Part of a small language model's weights.
Size: 11 layers, 2 heads of 64.
Architecture: no position embeddings, biases, tied embeddings, ALiBi.
Training: 160M tokens, 4896 steps.
Each number is 128 + 32 x the weight over its row's rms, rounded and kept within 0 to 255. Layers, rows and columns count from 0. Numbers have three digits each. The size before them is the row's rms in percent of the matrix's.

# layer 6 MLP down (transposed), 512x128, rms 0.143, rows 235-289, columns 0-127
113:063118119169153138146070175095149094147153107103156046127123088131157052122176100115164152100116164131121140149124165162128132093139110110082109117142085089155114054139121150150151112148105094131139117082109146111094098124087114156123096060088139162146189133137076107097197156143104107136128133123104160064142174143119156111140065080161204063100144115081140147133137125140119083115189
091:112093101127196142179190137094057120095174211124071213099090123115149134136174058165119126119145105177092138109078149178146097095135198174172134091085155167113122122118111140115137069120123113118180157143130114088154128151111143152113107119138086126166158070086111107151089112161122083112103139160101157135155107178121125111160169167120156144129125124156115123125082110139132064103163
105:091129132126109053098140141143111152147109119060128164110133178160135146097143175163113066189146102143109116148117114090130022058196090162145128167148075126173071105120172079126095148123141116183102124093082085116115166152126112130120155108106078128136122113135124078158113089114124096179090150133140120147144131134084134093185188181149123171162157143079110119096119157069115113137127
089:105139093108144088113089090089098070095127131118132186172141135089093041184093115126101140118157106103105132078069152142172119125135146139104095096053091081140160126145073108109072104167140077175134127145080141134126199179171136116180198093131160140116122128146075065115135138122174118133117152123102156115116097141066128108170160144140118106121135192141152134077114150097128117141076
113:068116137105119202170144114113101073162149172110208086095137170093172085099115110184105117196140150108179155083102163197152157105095142133114094114106159076182117092114081136150140120085191102138158156139132132147115115143106117129164120139135123122153146109101186135098161144131155143126122106139089093193174097141149066128115094141118131084144149082140173062138106174186122124099108
092:083153152108115124120161137153133151068134150163131152115106116123129134107166143112151143120175092123143094094187112140146049112086062222106104071160175153083083153151136157152095155128143131085172131163187131111119118105118077072165101099133141086156117046124173124167150116069165113160156075127157111153121106099065141179132097123136126135139072108084140155186140144110098094161131
094:158155105201149122127093142132132104105116098149136101097111135086102155156063184173084180138145128070117198113134141103061110133164154072060134178145153132128113130132150132140117096128182107173140124146143113160095121173154164095195171144145125134108099091079122114075190167161133116141083127136176160135149110122105125100112148151088208124135110144145191097164127108064190093122146
073:064135100119163144074145178190150193098063126146153162097103105134155115086178153194173063095102145198142090116117065114130161184128092153130147100091160129076114136151148084210132144070129099102122095171139102143171135142155106183145142107145101104101155125108163139148198089135107143153126117171138148139147090121094125120090156083101071131159133142106136141094124123103136127126172
101:113089156130150161085128134161098084107092167119185085080138113158103090111171128180100189161122125117133085130161143099136099089132192158110150169104159128178108151182110107168107132051147118127152137106101096110117086138114124183129073158172099072103135138133097123095154063064126072157097117127094100116127154125094093102090125180111088128158163080121113146106052071148131178103154
119:136102122130125125118142130083162134092083143104149161111126113124159140107174168144123144143129104212139080099134095127205211150151144093167105072123147168157095098124191123166134161071099109153159108173131163116094145119166131189152091160078094157106098102177140113141152112117107105089095058139121108073108113135120118116124152124224203124078126077135120178078138108141160132137123
089:125144143157077084120072133142166118097131116120095144144094142079104155140160183114156073077179166184132102056112165120119136074140209153102081062138103067095084118182127139103102094084138125153084096105145120150098156179116086154142172129115108104177113106136109125221081119175130127154131136134147125107140093158135121067160137128065096115134109098134147153160126115088126105177148
097:090087122129130138156106174155150110110177160170163161135104136123097162119130099056086122133144182139098138182099162109104127132172117066127150084114182143142166079170149133159087143157131097130111182176088151110156138125083178138130094123103113068141111115116112138189124109102139075161106176136116132152144166142148132141150129105146185190166156063157124093093161183136143055042094
088:100143102159175122135192123171115109165162140145115135136139136206207134119217123154135108100153181147086064159129170137172159105125117129133156114131140109122161132176125158112050170093085148126142112173156075104146125164147102122176119055134114137146094054105082183132139135162159123100171128118141144108124185128164144178198111154158157143172148113106148114195132126121145148107121
106:142166108120120168125097127045108086169148068198170139132090078130085123101184110123093120207116140158131129146047140126113101161108113036160126183184142078086124148140122128134054109115135161136133111183113107118123200132128143148134176132138109144153115151080142126076132096088168143108119104165137123166124175086104119163105140179124090128142084105090139132163097152121144155087125
106:129133111175169136126125164104152158085106130170190104100051121138147094151120093148113126123096145145159157207099108123091148136130139176118065158195122122115137174071077145143065148080166137129155091174087100116176114120088071113087084114137101121159140108107109134103104126175117092131098126060128137139102119146090153117120165154078102170092123069110185155208138148122103089103089
075:132109098106128140071137111149177120130117134115073135153124106187076123142139126073174095116129114153145132083174116207123132112169105154173119160170127124131075094147117140163087095095156126144110122140184135164084083123132163156138144042141141130132143065141133110189200163137118151105132138171124081134138120160168170223118103124162129201120083179159176145135168129098169125109166
102:132153096154164113150108045123095088119081088192113102082137130088058149102171101144143065108157143074126089146123127104160123104180157097147145117202122151151118094055098125097160141106121123122117134143063156093097110115137122141153138111130092122155066136146128087151154180078110135072142123093129117119107102139146176157120082133107081100141123138139058170134093142109063193069108
096:093182122156160139136156106108115120126148115132100137083087150096162106141142089131156077136146180112118144124054110122142086072127128139107089158091157117087076113133250150060169133130091145131108117073162116112116107177108117137065178081106111112173174126178134144122140082132086142133161083103133103136164158093128157139146110154120144096122143108089121191199189172103151157122088
089:124118148162058142078105118077119159137082096159140091138101166178154116120092164159089194156124083125142112103124170149127168088129101082114069137123149209178124085120130158099112090136124116148110108157177109128148134102112106103156098116096154042059159121129165106092143137154074104148066181122166053133135100086113138166167084130116100122092122084162155133082167115122108162148118
095:114103144092145159102107051165120191050122117149110108129113119069093116139188138155132150172131096104151121097120142132091099125137179096185115110124102156167077093123136146160173130069091165110122052197108156123123079141179114104084151124154153129118172122122104142144136127175090152105082147178203146184153110118108078126099148114119093122127109080125151089069145105129115129050134
090:087155098102133194069157102147140046096098042092130129148144111135136159142095170091143138091082109115104138085130130135086209078107099160159149112100073108124149138142125113061105146123106119193088114158147152091110100151144107115174146130148129066119066097108095134151172151100093129106136100132158166144183075156113158171119071111086168123139116094111146114131103171088129098096086
107:068151173094127144129126149157141113107137104120125104128085106104131143206158171139116160106150103098116175171180132139145173075204134136080174132142135162091083143147121169122132120125151142106098180120145103153109131149131111069104111100144082077068104128157147108118085131116154142181075145120131124150083056153163193181125143207158079081146138146150111162093159100142105204166123
104:143155117189113089111123123153127101095194166128150173164108166136150092096063129091101145131113155209124151193109153110179081131164160111156103149205163126119159142140152124121138111131130173095161109071137157079107116172135139161168148179136150158134137160167181139097107067177142139141152101080092120123128167107102117119146149128070124157094140108123170144147096237137132108143070
089:090120129127121112104161083099082170061181132110077154155094174098148103098047194137119127115105112120152187123134157142115087126105097091118122109072154142183137137138130111111123155125133105122175169088150119146120131152087126128120127133126181042154030119150146114129100183167152158151134190136154120158126076097147107141187104130077095120089109131205101128136157125139177070120114
100:127136121172094083132139162109136100132129139149104145115110099133086087125107148157151104078064077172121146167160085105174140117119174150108123100205155143204132184129109045154150117143144161162166138083097161181092170131130058149093103113134085133115082147156096089085167196122130123172123086093127099122155110124129073166126108165160166124102158129153124115152148129134149080217134
108:093083119100134145143135134122090131100129122189086140140130121139148143193048130084107149104176117147098107115183157158090025100110130098082083137144126116127130213159125123149111118090075119090163119125167119129143120129210112114152132150127171177102133095115150118152095173148141090099140116090194127161136134116155080076110150094027105126171117143157100155140145142089113081152154
094:115120119174068171108112117143128116153135118119090177135067130173124148139128146083135163106120116120096132084130089138150171150161095165145121104066192111092216109111104113148084130122167146124136102089108115143079090071180125086109132107149041080156140172176102094131126143132146087149088155125078125142153084106101128167125139160160038123127150099172139139068184117093082126107090
118:127106089100126157137210033103095140059153137127127128118127114142131074153117088080094127165141072147141103101091119130153153154061129163087106090133152114151126092182141161106155140162137094120089161093095087126136120162094157108069122115118147131147152103108159087076109189185119116166134082163131119101104059153091111164102099119068207129097083090155166125152112127152102096142135
101:125141146104070148176177089114127134093160121148122214107149149111120136171167184067089111171155138168152153095095149132104135099163187127141159162128222125152141160142106176102087171188177098146109114191159160102102135128055115136108142104149126127132130115142139118104195141097106134139118162122167107114163106124209080153151170120120186071149139096129128098129075091103143130132136
106:147122144144126112102182129126098113146086107107141161139079163091081159133121086119032146116112138144088117154091105100117134137079116122167132128134142196202038116105117105106099149118149105140098160147116103142125110158148094148088158115123151097117139131119130144174173119148122123139049119156218087141127156136086094133113128073051121106104141228105073088134179127105144107085138
108:147093135187169135119075117101131117108235156114104127187121094110075143138158113116140176138161138085156091151114133174105064125107121150132148102096153102125065122154133108108137107161131106098108079102177083080104100116145107106126183078067139104171137192152120107128077111136150087059119124126113149044098186197138137145130084131118111141101105144126099065130123090131100117109148
100:107166164156166128137091104104097118118091145113064142135093132129114119157022128108148121162119088147128101086168164122134127047126112113110155126128159091113104140141070136166119163097156154133124091117167068139149134127151142152153136082089094155116127083133187143086150128062141127105157109100132138153124138094145105136162177099128255175114113093188169136122144182113117109105131
093:106153098223112112104157125104170090104174206087107143074150070130112136122142114130146109109146138109139146113142096185121132087144075159134110093113146129123109135135147099147069137129175126191114075106170056161065094104088108121086085128144098135147098131154134139162094118124120164158123132108117109135089172130108148109141133131150043129106074144111152086109225178138161117133198
094:142089111124143098127151099155100121145149063131192058163095192120112140158092067091155165134084136123123153082119191097116099131135108129114086198146096140156123122117100121159126091106178094112119112115145093105096148171141102192113137146096152097071136086154128174089125117166091165174111118121167168164081083154093140111128088103107117102096177167217150096095113118160185147092117
096:099110125112184151155193174173142132084214122153135135145135124146165108126147074111151107194091103148127136124107166112152119076110104145107065138126123200155092042138168122150116124138148049173122164149087087158144142142117185114185114165096103169110095077157136115093176131147149156178090097092119104087092156082099086132118136148100141095110132134109081152129157104118068144113137
088:082147156162172157131098123098129147137210116110098128100113160104116137143070084111088161137123109100085193128122155134165080118121149112070106125137125155120129135145126157102128199166161129143138188134155152044106134152100078123123107149127163070114069130087186113034112196137115140172117074123145114125151153104080113105107133085078108107177159084132087171171154155166131148146117
102:068121178163100116145089167141108136151118167167144113137128160149129144088069118143150120115129101109083100071087151122156123070094137088130133080159153132158055168102074146092135147113182119171130091141102119113084149178103100138180119085067083150121100090128160126116063167113119114128162123099136140126114120109129106067124205154119217192136158078114130174152153176136098109164104
083:177105072065133107121168075176152097082100154138085174080110135178120146148147094047152088139137133152155128093177154174092118154140190140124130113131184110131166195125149147140105152099082145116167153143126157134149147078110149124134121093077100126086118113061154138155138177186144152047087189190147169149124091154107124165123126118084119155128097139150114143147167125125156118076131
106:127131237106138143155120181203132080107139128127162184104100122112194134136103110117128137154150136072135136068115098167096125085125087053123136045132125106087133116154128148120074178134173112100094138152180122121132098101129140116059101133112136117079100155095121101163110117089171165096175143102163128153161135091091137142137170122152196048113131134111127114159143149131073141134097
093:108121144148157133158176124028098174136214106113132105142100112120160156126094096104082186122144111140174136116126143181089161098095142117102100076049147123152184113110200137147134128147124118165138115125192134116090093093033131158148137160104128123090116100147098105152148145128134144132111113103132108155146105103074159082188127141128112069124164108131129098110132097123110147163228
098:074156166147138135113108108104105072106165068122193129117094146083101111104087074145161124131194126100079147108157156152145146179146075091087122150123112161132147107139118164134105157079201013080097136136081124139137126120116139126163095111124114119113143125136130118182125086132129099098099092066133122138073129126136101175148127136126026100136111152054173123142080126147100121108146
110:115127141081107108117152114111114138111182120143154088109105177087037104171137165131130163194107088080131156134085151098100092130164082147148058127067113165158125111139160113090159097110146151107131102143214093174122061125117090104075126148140172135090086136192128052106169124132137122144157091162141116161110118176141124122094103124193135117133130123039140109131124149136135151152171
086:117150115097138096118146106132125151137184173133113165147136140104112089084105153103177120190172122113139182109078175138118067117131154157155092084127133098087085107161143127047157168135115115094111136172139113112123065118164157095091186116088133070125096080155134138099116112175112107147098177192077095124170120159086179112074160141103148167106134062146110091110112136058116084090143
100:117112115153095167061123108082169138117121094110141155077096163090079132171091107185068150183095132131172194082115106152114131080103136132096134129061190113109122122125111114138136160169135097154088076132134122137136125142155114157139110142106119139146139106150112152047163156154139088145069156128115134132141143171095159131148139102129215116134126042157057094192162123160088082141107
101:168126147114134091076088112104135165060096157077109063133081126124106158109141143096110104104120117110130152125111152073110174125146160125153059154074172112096114109113133120094125136195175183124154081071148131136073194123095059122138157120112120138172109138136116086120118131163172117130109142126122116145133186120077133102131071126098059174156096106185108117150097066157165139139202
088:104125148136156124103130154116086154105083105183095121070071127115101149143079159143103173122116255097131144065147167119162161100104141151136123124105124122106104078074118171157139117146193093184079142109130085117123180077126136133098089147136120133168112116099182173181126134075155136141208155075117124124123156129107129116116100097159112140125152197090112099110129157160152127151162
100:157144110130081142085107123062085089086196161070086115125091185117094142176154159074163153079147137158145131116123140117143047110138160163140082085120129121137098095153137133125097164147139142136162144138088124089138117134129176128177169068076113178130155175136097078152090148118124126154109118109188071138098110134101120138184103094120096065074153157124102144089077172092142091140093
093:134134136129065051153160128175132091123122117103117106153094113111167133109102128131047138139086082111156099092084165066160082133128106098145144160127106144149102153162139127105165100149144104066082082111079114174070154134150131049071118102193107137145077118117168149122167112128148115135194102137151089169093106137115099100097155183116146201136131073164155119089162129082160149138134
091:152160114127171142142145063073095132124156119146116114127121136121133166087122111131121090107122134198106076141058115148108129122122142150124110143170161115059137076060076127130161082085131145126091088105147113099137096086102143176113087130132204083126193108178142170115101054159138162122091153140079133153145148149115080182100135108149104108076178114058137116138162135172103082071143
118:154134145131168123083136159124166137086153096108082096093052123091104113106120176178120127188116123139120084165164146141138129059132167093108145118143115126170071113122173124132115217127127087141136132125175095099076154146122140103140122153129137113121167149128102126173152130127150171118200138181143153165099165130108064095132108206179127074088167141084100138138091049082130167118087
087:132165092118144098127154150135166178104110133189081064129064155159130178148190082121087120145117106065126119168089166143131151188143142149204116129112084135095109153116165138097101153138122080124143118137102109115150165133126190100118111069090146158168127143147078142142178103139173077123188191135152167131086137140157114156126141180165062167096122146047148116118084137104119135106138
100:180142059074066111092118146154134133100140109091064117095185164155104153119122111112120111115126153182140081100128134099156133103082130115124162114101154118102101097081164157166143157120065124080152050097104106123078116085154139153137170142084090132089150140156092131154126138087107108105164154096164154179096129100120103094157148133082029142195143128126136176184147088161152156122093
078:142154083108104134060168103161126184101141132116124158106148124160165110161206116084166121217169156089132114159091157159135138162200148198136171113137144135129112120081142171106116111076150146126102116170172109132142137123137154144160162153127125104108127123136145156249176134129124142135156115153145136143157117132076149200102135134122082100164119104074151150188199127113110115098154
097:156121103183052105088122122116131116099089169114094099179138128133097113103123151117224173116140124150126086043131154119086125104127143175155162121145148160144128163119099115066114133146084171152106059124122137134164098156147103087136186072154098140093155154138151111063119112180137166101123158090120136150124121140114147050132191106096144081132104108161151098116134122069208114163144
089:146152193119139132105111104101161092144122119215131118143065145169135105204172160180143143160114143073047083112086150144165176136154068110127122132114145111165154085109132130125078148108108122169116102154191115126140084171076128117104140055148088115077087152154140108118201134141140210119100137092160123140088110099112138131122158108116118072132085130114111117126122125141082123062110
# layer 6 MLP up, 512x128, rms 0.167, rows 236-289, columns 0-127
085:133121162156187118196091131120121117097163109138161103113140091131156167101114059137147103134096118138154136165125133092102153162143060091110144184127152108179121144117114064116095101106147050171097087113148214151147147106153121046154139137112074114162053122118186147127100114136118181066100055086150132110114130095129102155149115162125120125184076143123117170108138098149161095136119
103:095107120131129165146140106132177125153086106062153118140082112161151132128131070135141130146126085091112106161149137108092104132125090150108126151090108121093155148169145162210187124129121085085145114067152132075185153159067103141177109062170106149084091125120150087111165103071134106097094096091148151131140190145118125126171108170118139076108107142149110129100152213120083219135101
092:139109154093116073126188128142177156088115122093143104139070123118147126092113113146133204154176131150140158134090165158179200066142102118103170134092150099089112073106174146154074188120075147172195143095127126117192132094169127142173110132132085157079096112152075167120138111151108137116131071124126172128166113168122149129165135121116090161097174137113090187151154150106120106067148
107:145054179114142158127180157118090103136097091105070128127089109151145117170127121074150067065102097112149094167197128145150115179139069129128133153133094165154106135144108111105080134136143150095165140155104114124154125094143144116094217172115072142133160104058098154165104058152121142124151122123084141156095126113130122142160090140112221156116192105073100129150150147109177112141100
081:129183108150128136150150123140113150170091093208121124184093145128110088052083151118088116136114092155163135162102119152132124128130221085041119092158095087167147136170159123140200157160062111098131154079077100132135162071100130150172114115089101145103110157126139079127132106128095105159118081133095121077166141097172164091148119131131162099108133157137142159103132177098135178105091
100:132177120142131165127139128136060160096135065132136090092140108119162091108103099170123151151125171044126140110120106156160095155131159090094146089108131174136141141165217133108129099063120081155158169127151151134133076126078199115096168102151100137151124147104139072124125067116185130099125138104090117186182117129144153115110118095177131094085090110131157063162197123107179168106119
084:113135124086143097127041088082088146129117146183165136148119082093140125146132156100149134173115123094092140127088127139142100168159196083089087149118060163123109096093129144116102071158169119094128082142052120083168087149118190161134121134111153137083061104106100124071135094126129088179113122094107076095118121156105169152170148154129101130077136147161130082136125091079101157124060
110:121190081108079083131143159143143155153145143104164070149175162138100053151127104130170139153105072140178126123089097113128144165155155115098164081055138140075118053114101164092114085142098108086122167131127087142087102143092119140179141144150108168128097142181196112075131089110132152112143153140143119134107096124163140096080108149094121120085183123194127118162104101187150058130138
114:135156089119113159106122141195153163106100115081103142118108137100122131090095153151180121078160026174189174137110113112107172108116133089154173118128128121137131107183154153136073134152150156138114109163115128173131123099173083115111119102132134130100097158018124095142154090160131161078155134116119088123075084101170100188097123136094150075122178094108096175095159093162097150108091
090:098053080105099132113167151078112135126121151146106121100132089112094118138192096107133127113099169085077156120147147146124099195127082135147156111143103131119181181081183158085152089183158140173067181117095159109157073160145077088122077128143193162110147165109167111124166125125086176098095134124093116114117107108133133219167111116134155101150091154139147156148158159118101137099190
098:134124142133161187112140094169133105134125143144161126088095111140160113147143150138202164201155110054154078163117098195147121104065159108119136165131185075139133148175139139186107135105110132167101131075080097126084127164112159135117180085135141124096131127118119167159134159148128177100118084126101162134090122126050196139117131116142128165087125154078111158086128123146068212175132
091:166093127109120097131047131116106084093115057171159204123098160079158106151096113119176108131160106094108157119104140149079150118133160100138092133151088188109094148100151161191154123153102185104097147103048159136114128082134122194147117121162068121123134092129092132118108086040136107151110181142099144150087121176141099126092138091100140136096123109181113076069112105117114132131102
097:144110086128191161134108117112149142153131062122152086077163167149130178092127122077166102202143073118135113177042129095126185164168099103107201086122145136138148134135172111116099114122122100146100167102152134192144121131087147116146132165149151084134116114112074085138118165127099132085176118156135142148084156186114112103119146078088182106136134149070131143090112225141134137147112
103:121141188101064163159129104113130140107113089146100159106122115126110116128148087096125104136081141160112117118141073157109163107100111113164056175132142135094102135162180067116095153099228138176101117172124085076163142096209144103142131107134131130153124134163152117138169113048111182094059108119131138102149097146147066143159111115095084074119113120142167124154150092072149088085098
085:180170237120182127177070118107085076149089116117178131169137120082107127125066140165109176136131111149136095173139131058159147101084152126131148136110162190105084122174108166158088146111067146133140118145136116102104195116086195131088119104156061101207146122146111130099106177161098121168136130123116170139166139127129150088132071112118103104115131139086131132099127142143148103130122
104:096081114132143072102165119115085171110140171070090204116125120140085110132103103086106088211083101102156122131097181208138154124169132141149194143160119095152147119101098149128162166189160134078168150125120104139163157131160115154125146078114131128108114145139076093103158104139131152114126111151132086099162085170123151189144112150174136089072198146161173115101188121093098113112122
098:139144165132120088113081117128086119111129132149104142197109137099075150105138184100130190109184107107121182162179147117134173115169087100145170160154053137133135157164155127152103114123145144103112119108104117150145132126106111104176153115096096145067111117106146060139190124152167187169104139120125146144099121157124062156160066141160152135066145148058113117117088044112132165206135
086:102096145176134130131139116118123171081096111143196118158164088133070116094137137127121081169117150127180075101089153173123111165174126152118139101163105081075079138126111189128089114133122124110155071113094122150102135129190161134120101109145071203145166078163127135138157144181056116092172165125172144082132097128087121066145119110196126078106126142139129148132098146161161116098205
101:189155163092166089088131103094145144108094100129116153153135141156154139082097123114166033175207054109111163103133108149132116108099127141148107130101128137128084140108178157155168119053088091145164145174123135152129158125156216097138132139161098117074152115103178188105151132083108161139166118138141096131146145162099119094166063083136133110094093165124156129050096129141158133139145
088:162144166108102155147102121090117085120122149143141096166106182141156083150116101190149086146158220155130058202190157103102095162135119141127123129169123114085081140134111177103148158096151134142135119125155186146096163153087192096129122142162100116116139190156151114128125176103161090128115169126142151080149121177131090084100072172101130108121139116113126127148117144204198131106061
112:169128095098144111165149139125067149146099165142118093066105113104053119038089101094116101080132164110164098090125127109119198139124133102130181088098137110156180085191187123175164148128099087126182105106156148154189103153102183077142045142097104139130154124125123099128153121107150113132129136110135137121160132135117077168162155134130106109108161156135090141120191152171193148159152
101:102125195082123113104125074170148059142065099139168161123155127112145174110145126164139151137229121129117120096111132127080134117131090161116128169056148139166151161125114137126192121098170126096093111121118099151159129116107143102110180083154144080127162105103156118156149174086137096088095193193159163119104083040114166174122110174137087118149152172115135120115147116152090178130141
093:167172157168064107111136172118157190071118092137129186161131095185136132110166134143162119082083114133108091150070154103123164143151121130143138077214161078115104136137088160095159178107167132114120054109099134113158117145081124169128107113148086148100149097125131153114121084131143103085140132079088152145191164177130101110110170094160096179121136164161071073141116092090179132115125
109:143170085065146167079189120141121157096133056131160144097110104105166163187163132052193209173172107134131082131112095098090129102092149155109133107092183172107145105111100194111138125078130191094142060159133111102164099143091102100135153150098143126114169154130176125149133111133149094102151158136092139157153125104127178136136169106169138104159069181144132129106112110115144164115144
107:101077175206168107110086117132201132064126099131146112167195128135146177092119100088145070073142084137172173159156145124165115106129139151163170137138104145130068117149162105132124126143144205114091152129129116091145104096126124136104107148184143148143125145110121204090160121095082173181123131140129111132149108138092161160134052132141109147101168107107161108068153065175148167158120
103:164166157125132156126147136150102104020120165194092106088099205134106153061185129099142116114086125132096132157120129130102144111170104145148175094129064053167171116144166095131128148123125139118196142098105103178136122131145111116161109151148083184135114103123195099126123136102148175093051126137131121109172114107083105093128185101174060129103125124124134145152112106156156158160102
118:143165109128105116113109086081159064086125147138096175139111130163096179125138168106090096160161139169063154174097085138111165132114092106181173091120174104143087074121209123183120117142132128119152127132141101076078092140091177137133092114124079103109124173140138110064106124125154204158049157146103111113063124157151082103102142137136159177084124171141127149107168119109104135148092
106:115170114095054082111140131144113099177067121087131141114118058036119142124140182123129136105124112096096103140179156158106148142175133103112115121118164129080179112103099166173117166101059106170116134120132113138091107147108108109077149112092138086132130069123119169094127120132135142159190121067165146104099081113140153179113140184138077075122139147128110166125076154098068205102144
104:124091101117127089094140116121100117081134122069067171201116140146160199080125142112137095111038076171199136107124129110129124173086070164177135116115139123165097097117170132120121120175113137130103104154092127109119098134159130118146184132124135184126130091137188178118084133104152115177140115060102102143072136156150173203148113105184147144117134138120149104089191140099080129144142
105:103117187094111133177110161121092085156146138144152168118080144125141090140138134108161134131115184098160137104095070121110128096111115148138160124150145125113169127102131077126154137158119157079189101156147131138196101094107142089162084081172100137095105118130129161057133141110130115151066086158115186113125108116127093172061200154174076100111129176088045187158175174101107126139160
090:100099130086102154162097155175097138129081133185155121139168177144075199130107162119099130169080093127111135133117095169121211169143091127108141179181113119097120130150142097123173134149101134113180148148142112098164155134125074072137188120103108151129124107130129122159094113167131151060088187173148116087121190132138135101117161145056143097134150089074089182117060130107097152177138
092:096117148160111136138080130077126139160138186128113081090148147141077108109103073111152157130147078147115088118169103067126156114150094080144154168109161109175140121137107147051126133092142087182119116175188181167172198111116127068163114153108163172173145081126110191150085138147072097160156110141107155156184157136168173165126104135142120072119104170121082121128097165112173129119145
105:090129189130124143164153129149128171140130164115066054169151105149155144093146129126096135152130102193115144134088053156080122072130193115137137143113103140089149175152114051096161179147149136037052146103136116128161112104187135080152154129135113105101142154125123132101080139125174145085106166124179124086162156103137156189112094099134164097085143162093117158173136156088130122133132
105:098070155165113119117120118139168139073126130113122070140141158175139135089102172162180110200156131125132093176147125163102143125121159113190191104160144094130147099164114167113125175163127185104107166144116106087179142179122068135101071121144160105150102101113124093164071112144117113114149149216159139129126081184193213139112117110126120108139161105147114090114104153107188131084105
101:113175160167107135120140069160120180109053155122130134124156167098070131088086159102129162171108147157111115145126196132130143171126097074140122135114165104125135148121110110162121079104070170092087115109136072127134153135137187120123116195107072194135102162151184138078146112153103092161117200114084157133151117162141156165159122082154133144114118098148072098063138096165083104171170
103:180106079108087121176154122113097105158097108158160049114126090115107177088124117134148177127119093104146081134049122123071143163142101083110121108113080157112114107099070089118119148080182138154118140147132140099143111180076110111159181158088128140096087106112136105170110138127146178036101131160129139143112120097145139134104110088121124133062171171145118135095105159070219129089102
087:108116111147121073128111126135146143145072138163148116172067114115108087098139159152130162125138072161071187118131129143174134130120086151078120127128053125119122082141138113169133062166150132129102162102159132088090138165092109122156084086175175168138110101141060107059145078113112138174070138121077104087124119073168193109095175086163129064101156128120085129131139132114143155194143
106:138107098133087121153113119127126156104130129105107167138112063124106127177103122110088129093113212122147126132185114086089137104133088135106108165097108125098117195173103101105166080135163142127119098076170081136162132122126179137110174137149108131120111072133078139097097113130150114190097164095094138058194092154154115192136097090096164109221102127062087185128135159147094145115166
094:108126124092114184108165125148174146157083137133169066144190111134186114140111142167179073126092160102186185122129135091149149083154139141144120073126092123065124133131116102154096123141133157140067115119107142070138124146063155042101133105177116123143113119131185089103103095108102109174113177175139184130142109173150165179085162115083144136101121149100119090174145118155115124110052
105:151095107120128129115186176092144144117089201137106183133137119115115151151177125088084162173147068125153114108121078126124171104141131199149167153088124106153155185122175080137100099151101161186157123169113137130207126128156136149128097144099115143096155113088136147084136136075122143206079181109114118107079133155153124080114154135072196132143153176164133124050114135133132083162118
112:166072126103132083156110136202120125126039127125096098154135073120098194142119129199085122125134111111120069157144127079111104108169156154138170084101109161187091103155097062123132056144078117106170186180121090157168131173127110119159138133124163171136123105137062094094059168114080121136122163085138157128132132118135122149197103165158128143107106148153169142105142116120112135157132
089:099066145080113122149057131156115175161067107124176105066124127148120134075106122146104128098063088077145111104114159064178124116138105156102138126135151110114177131087145182124120138166135063104106078072107197147150124156097094113156087147121184178118149199141134144122139096113167118062147123089130136162104105140126073149170138133095114116167110134060132150114162088130167140078149
098:039135178136147112199147107089072129148165134214145106142139128130156136107141137131141135120101137101044076117143090067172121115139163124106124110140114169144115084144118130109084077205121066117156113147100214095113126089095146109170140108154090064095139200170172136074114112152137088126126125101161143099130086111122081119159120136110124091123121181146155134074137102148121132118131
107:137112172126093118135143124126180161128097174144103061091127107081098131113171055068167075177136174094135116111158130140107142113141151161116083126115080104178115127177132170087176141165129038121173098147121190143139095165172121115058115082086094168142115121120112112161159137118101104142146087192071084112136101155130103167152164100135089164129167113169154106084155121101129134135169
099:111169100118119138166148092117153161104084095104101148165094146137116134147138182124163128119213151131148122126112127127110084129061140181145158124133173187161154130104080156059118115181123146083148080132136187078141084113107138095122122124209113130129131123144109186136107130139121191145173158119124078137090180166144213180143146111095155127112125157054170091129160130155126197128104
106:100107083172097128076089176147127094137115112097152084160125079125114159118141171142154145150113160103067091116121132138084138137100123097141110188190216102085134077103101134139139142082150184148119046139129102179151061127136186118142082166130122159136108148136131139153136130112125131131154084128152098118104085076146153177144108165105193082121149122162167148082128094102205169174134
102:161033111136135174073152110102175114125157113122153147155131142120132107132127149104150093111145107125117146160147124096076144144098170229096134112059088102074142103182131102137150108144132176107051117128124109146137160089103061137126134075164134068140113122160167044107098087165113107132106147153096122107072166134142072094148086095112174134150128116171086113171116079113137102105134
092:156148154117143180145096133136136138107125160110090091113150127114125170080181138156140194117198079126133148068157116137102156123098085109080115142086098101122096173133122080152186088114096108137091167134177171164086151092101050127149117137136135140128116168153116106096118145059087108112172164124153095120032114105102142133143116158152099087186099104142060141115100132098116100086200
112:127119174103098163111165160203131106104101150116164142131134162172103133091172071079141171097130151186180122146162164127117100099141075076140138111111158093095105129152118073186097147151161115116116202138161124196162115108120115088097149178135102197121069115118101173131118143142085096058176114126177154123082087090138121179154132132137159145136170150078081123116165145157161102122150
087:137069149132121074114159135147132119151154132105080146112160158123062104106192128166114107156117112142090185118101131123142116108119132103073096083096191130123098089157121138123158098098073138130132195114114093199113119138162102094131161182168078100065130114055209085150121126069127104135137136134077126125162091146098109083079148070133151113107146155145089187123145158122095140189101
094:113128087115128107121070113097093121113123140100180103126123166133119164175083080127144162115036087109091144172185105121103087102118089124153127108144134128124143158088113187139189158109151177132103172201123132189137132112172103128131126120137116189105100181127074141110144108125131149166079130139188095031130139141122141179157087148090113078112148120109182102157170112054119129107143
081:113102150155182072132077097133149125175124116123156152129052118113113092109143136104106141120140108122189167147192152077075137147111132121150157126106158163123168081212110079185122099180109088117150107130141109141084080147112115102141130096158113154104126094187139104084115078123166118067102095100094092132123185114175098071181120028078128130132126173115127121105101154123157141151122
098:196096134149164168140162194154116087046156115165092094136128161155105097133155053110179118078111134124118152097119125129099110164115153113163143128057165139150119100191099171129117105109130088123162105145116147177075106129107215142108124130092199138140136087092104073126105138123137129141113149157159117099112121156077105204152155148136130149122168137087057103121112107109068155135172
093:139109115136106144147110068119119110103078150182095140152136151188090122104114170139134137139127166149069148144167130116164116148118151138104055162036094120129174031114105060158101059119172145154114087116108100131165148099164122110134115171154150140093128145111144205099109131148123186104110108174103116071139143174126096131078111131108183127089110167144144160126103087187112129078144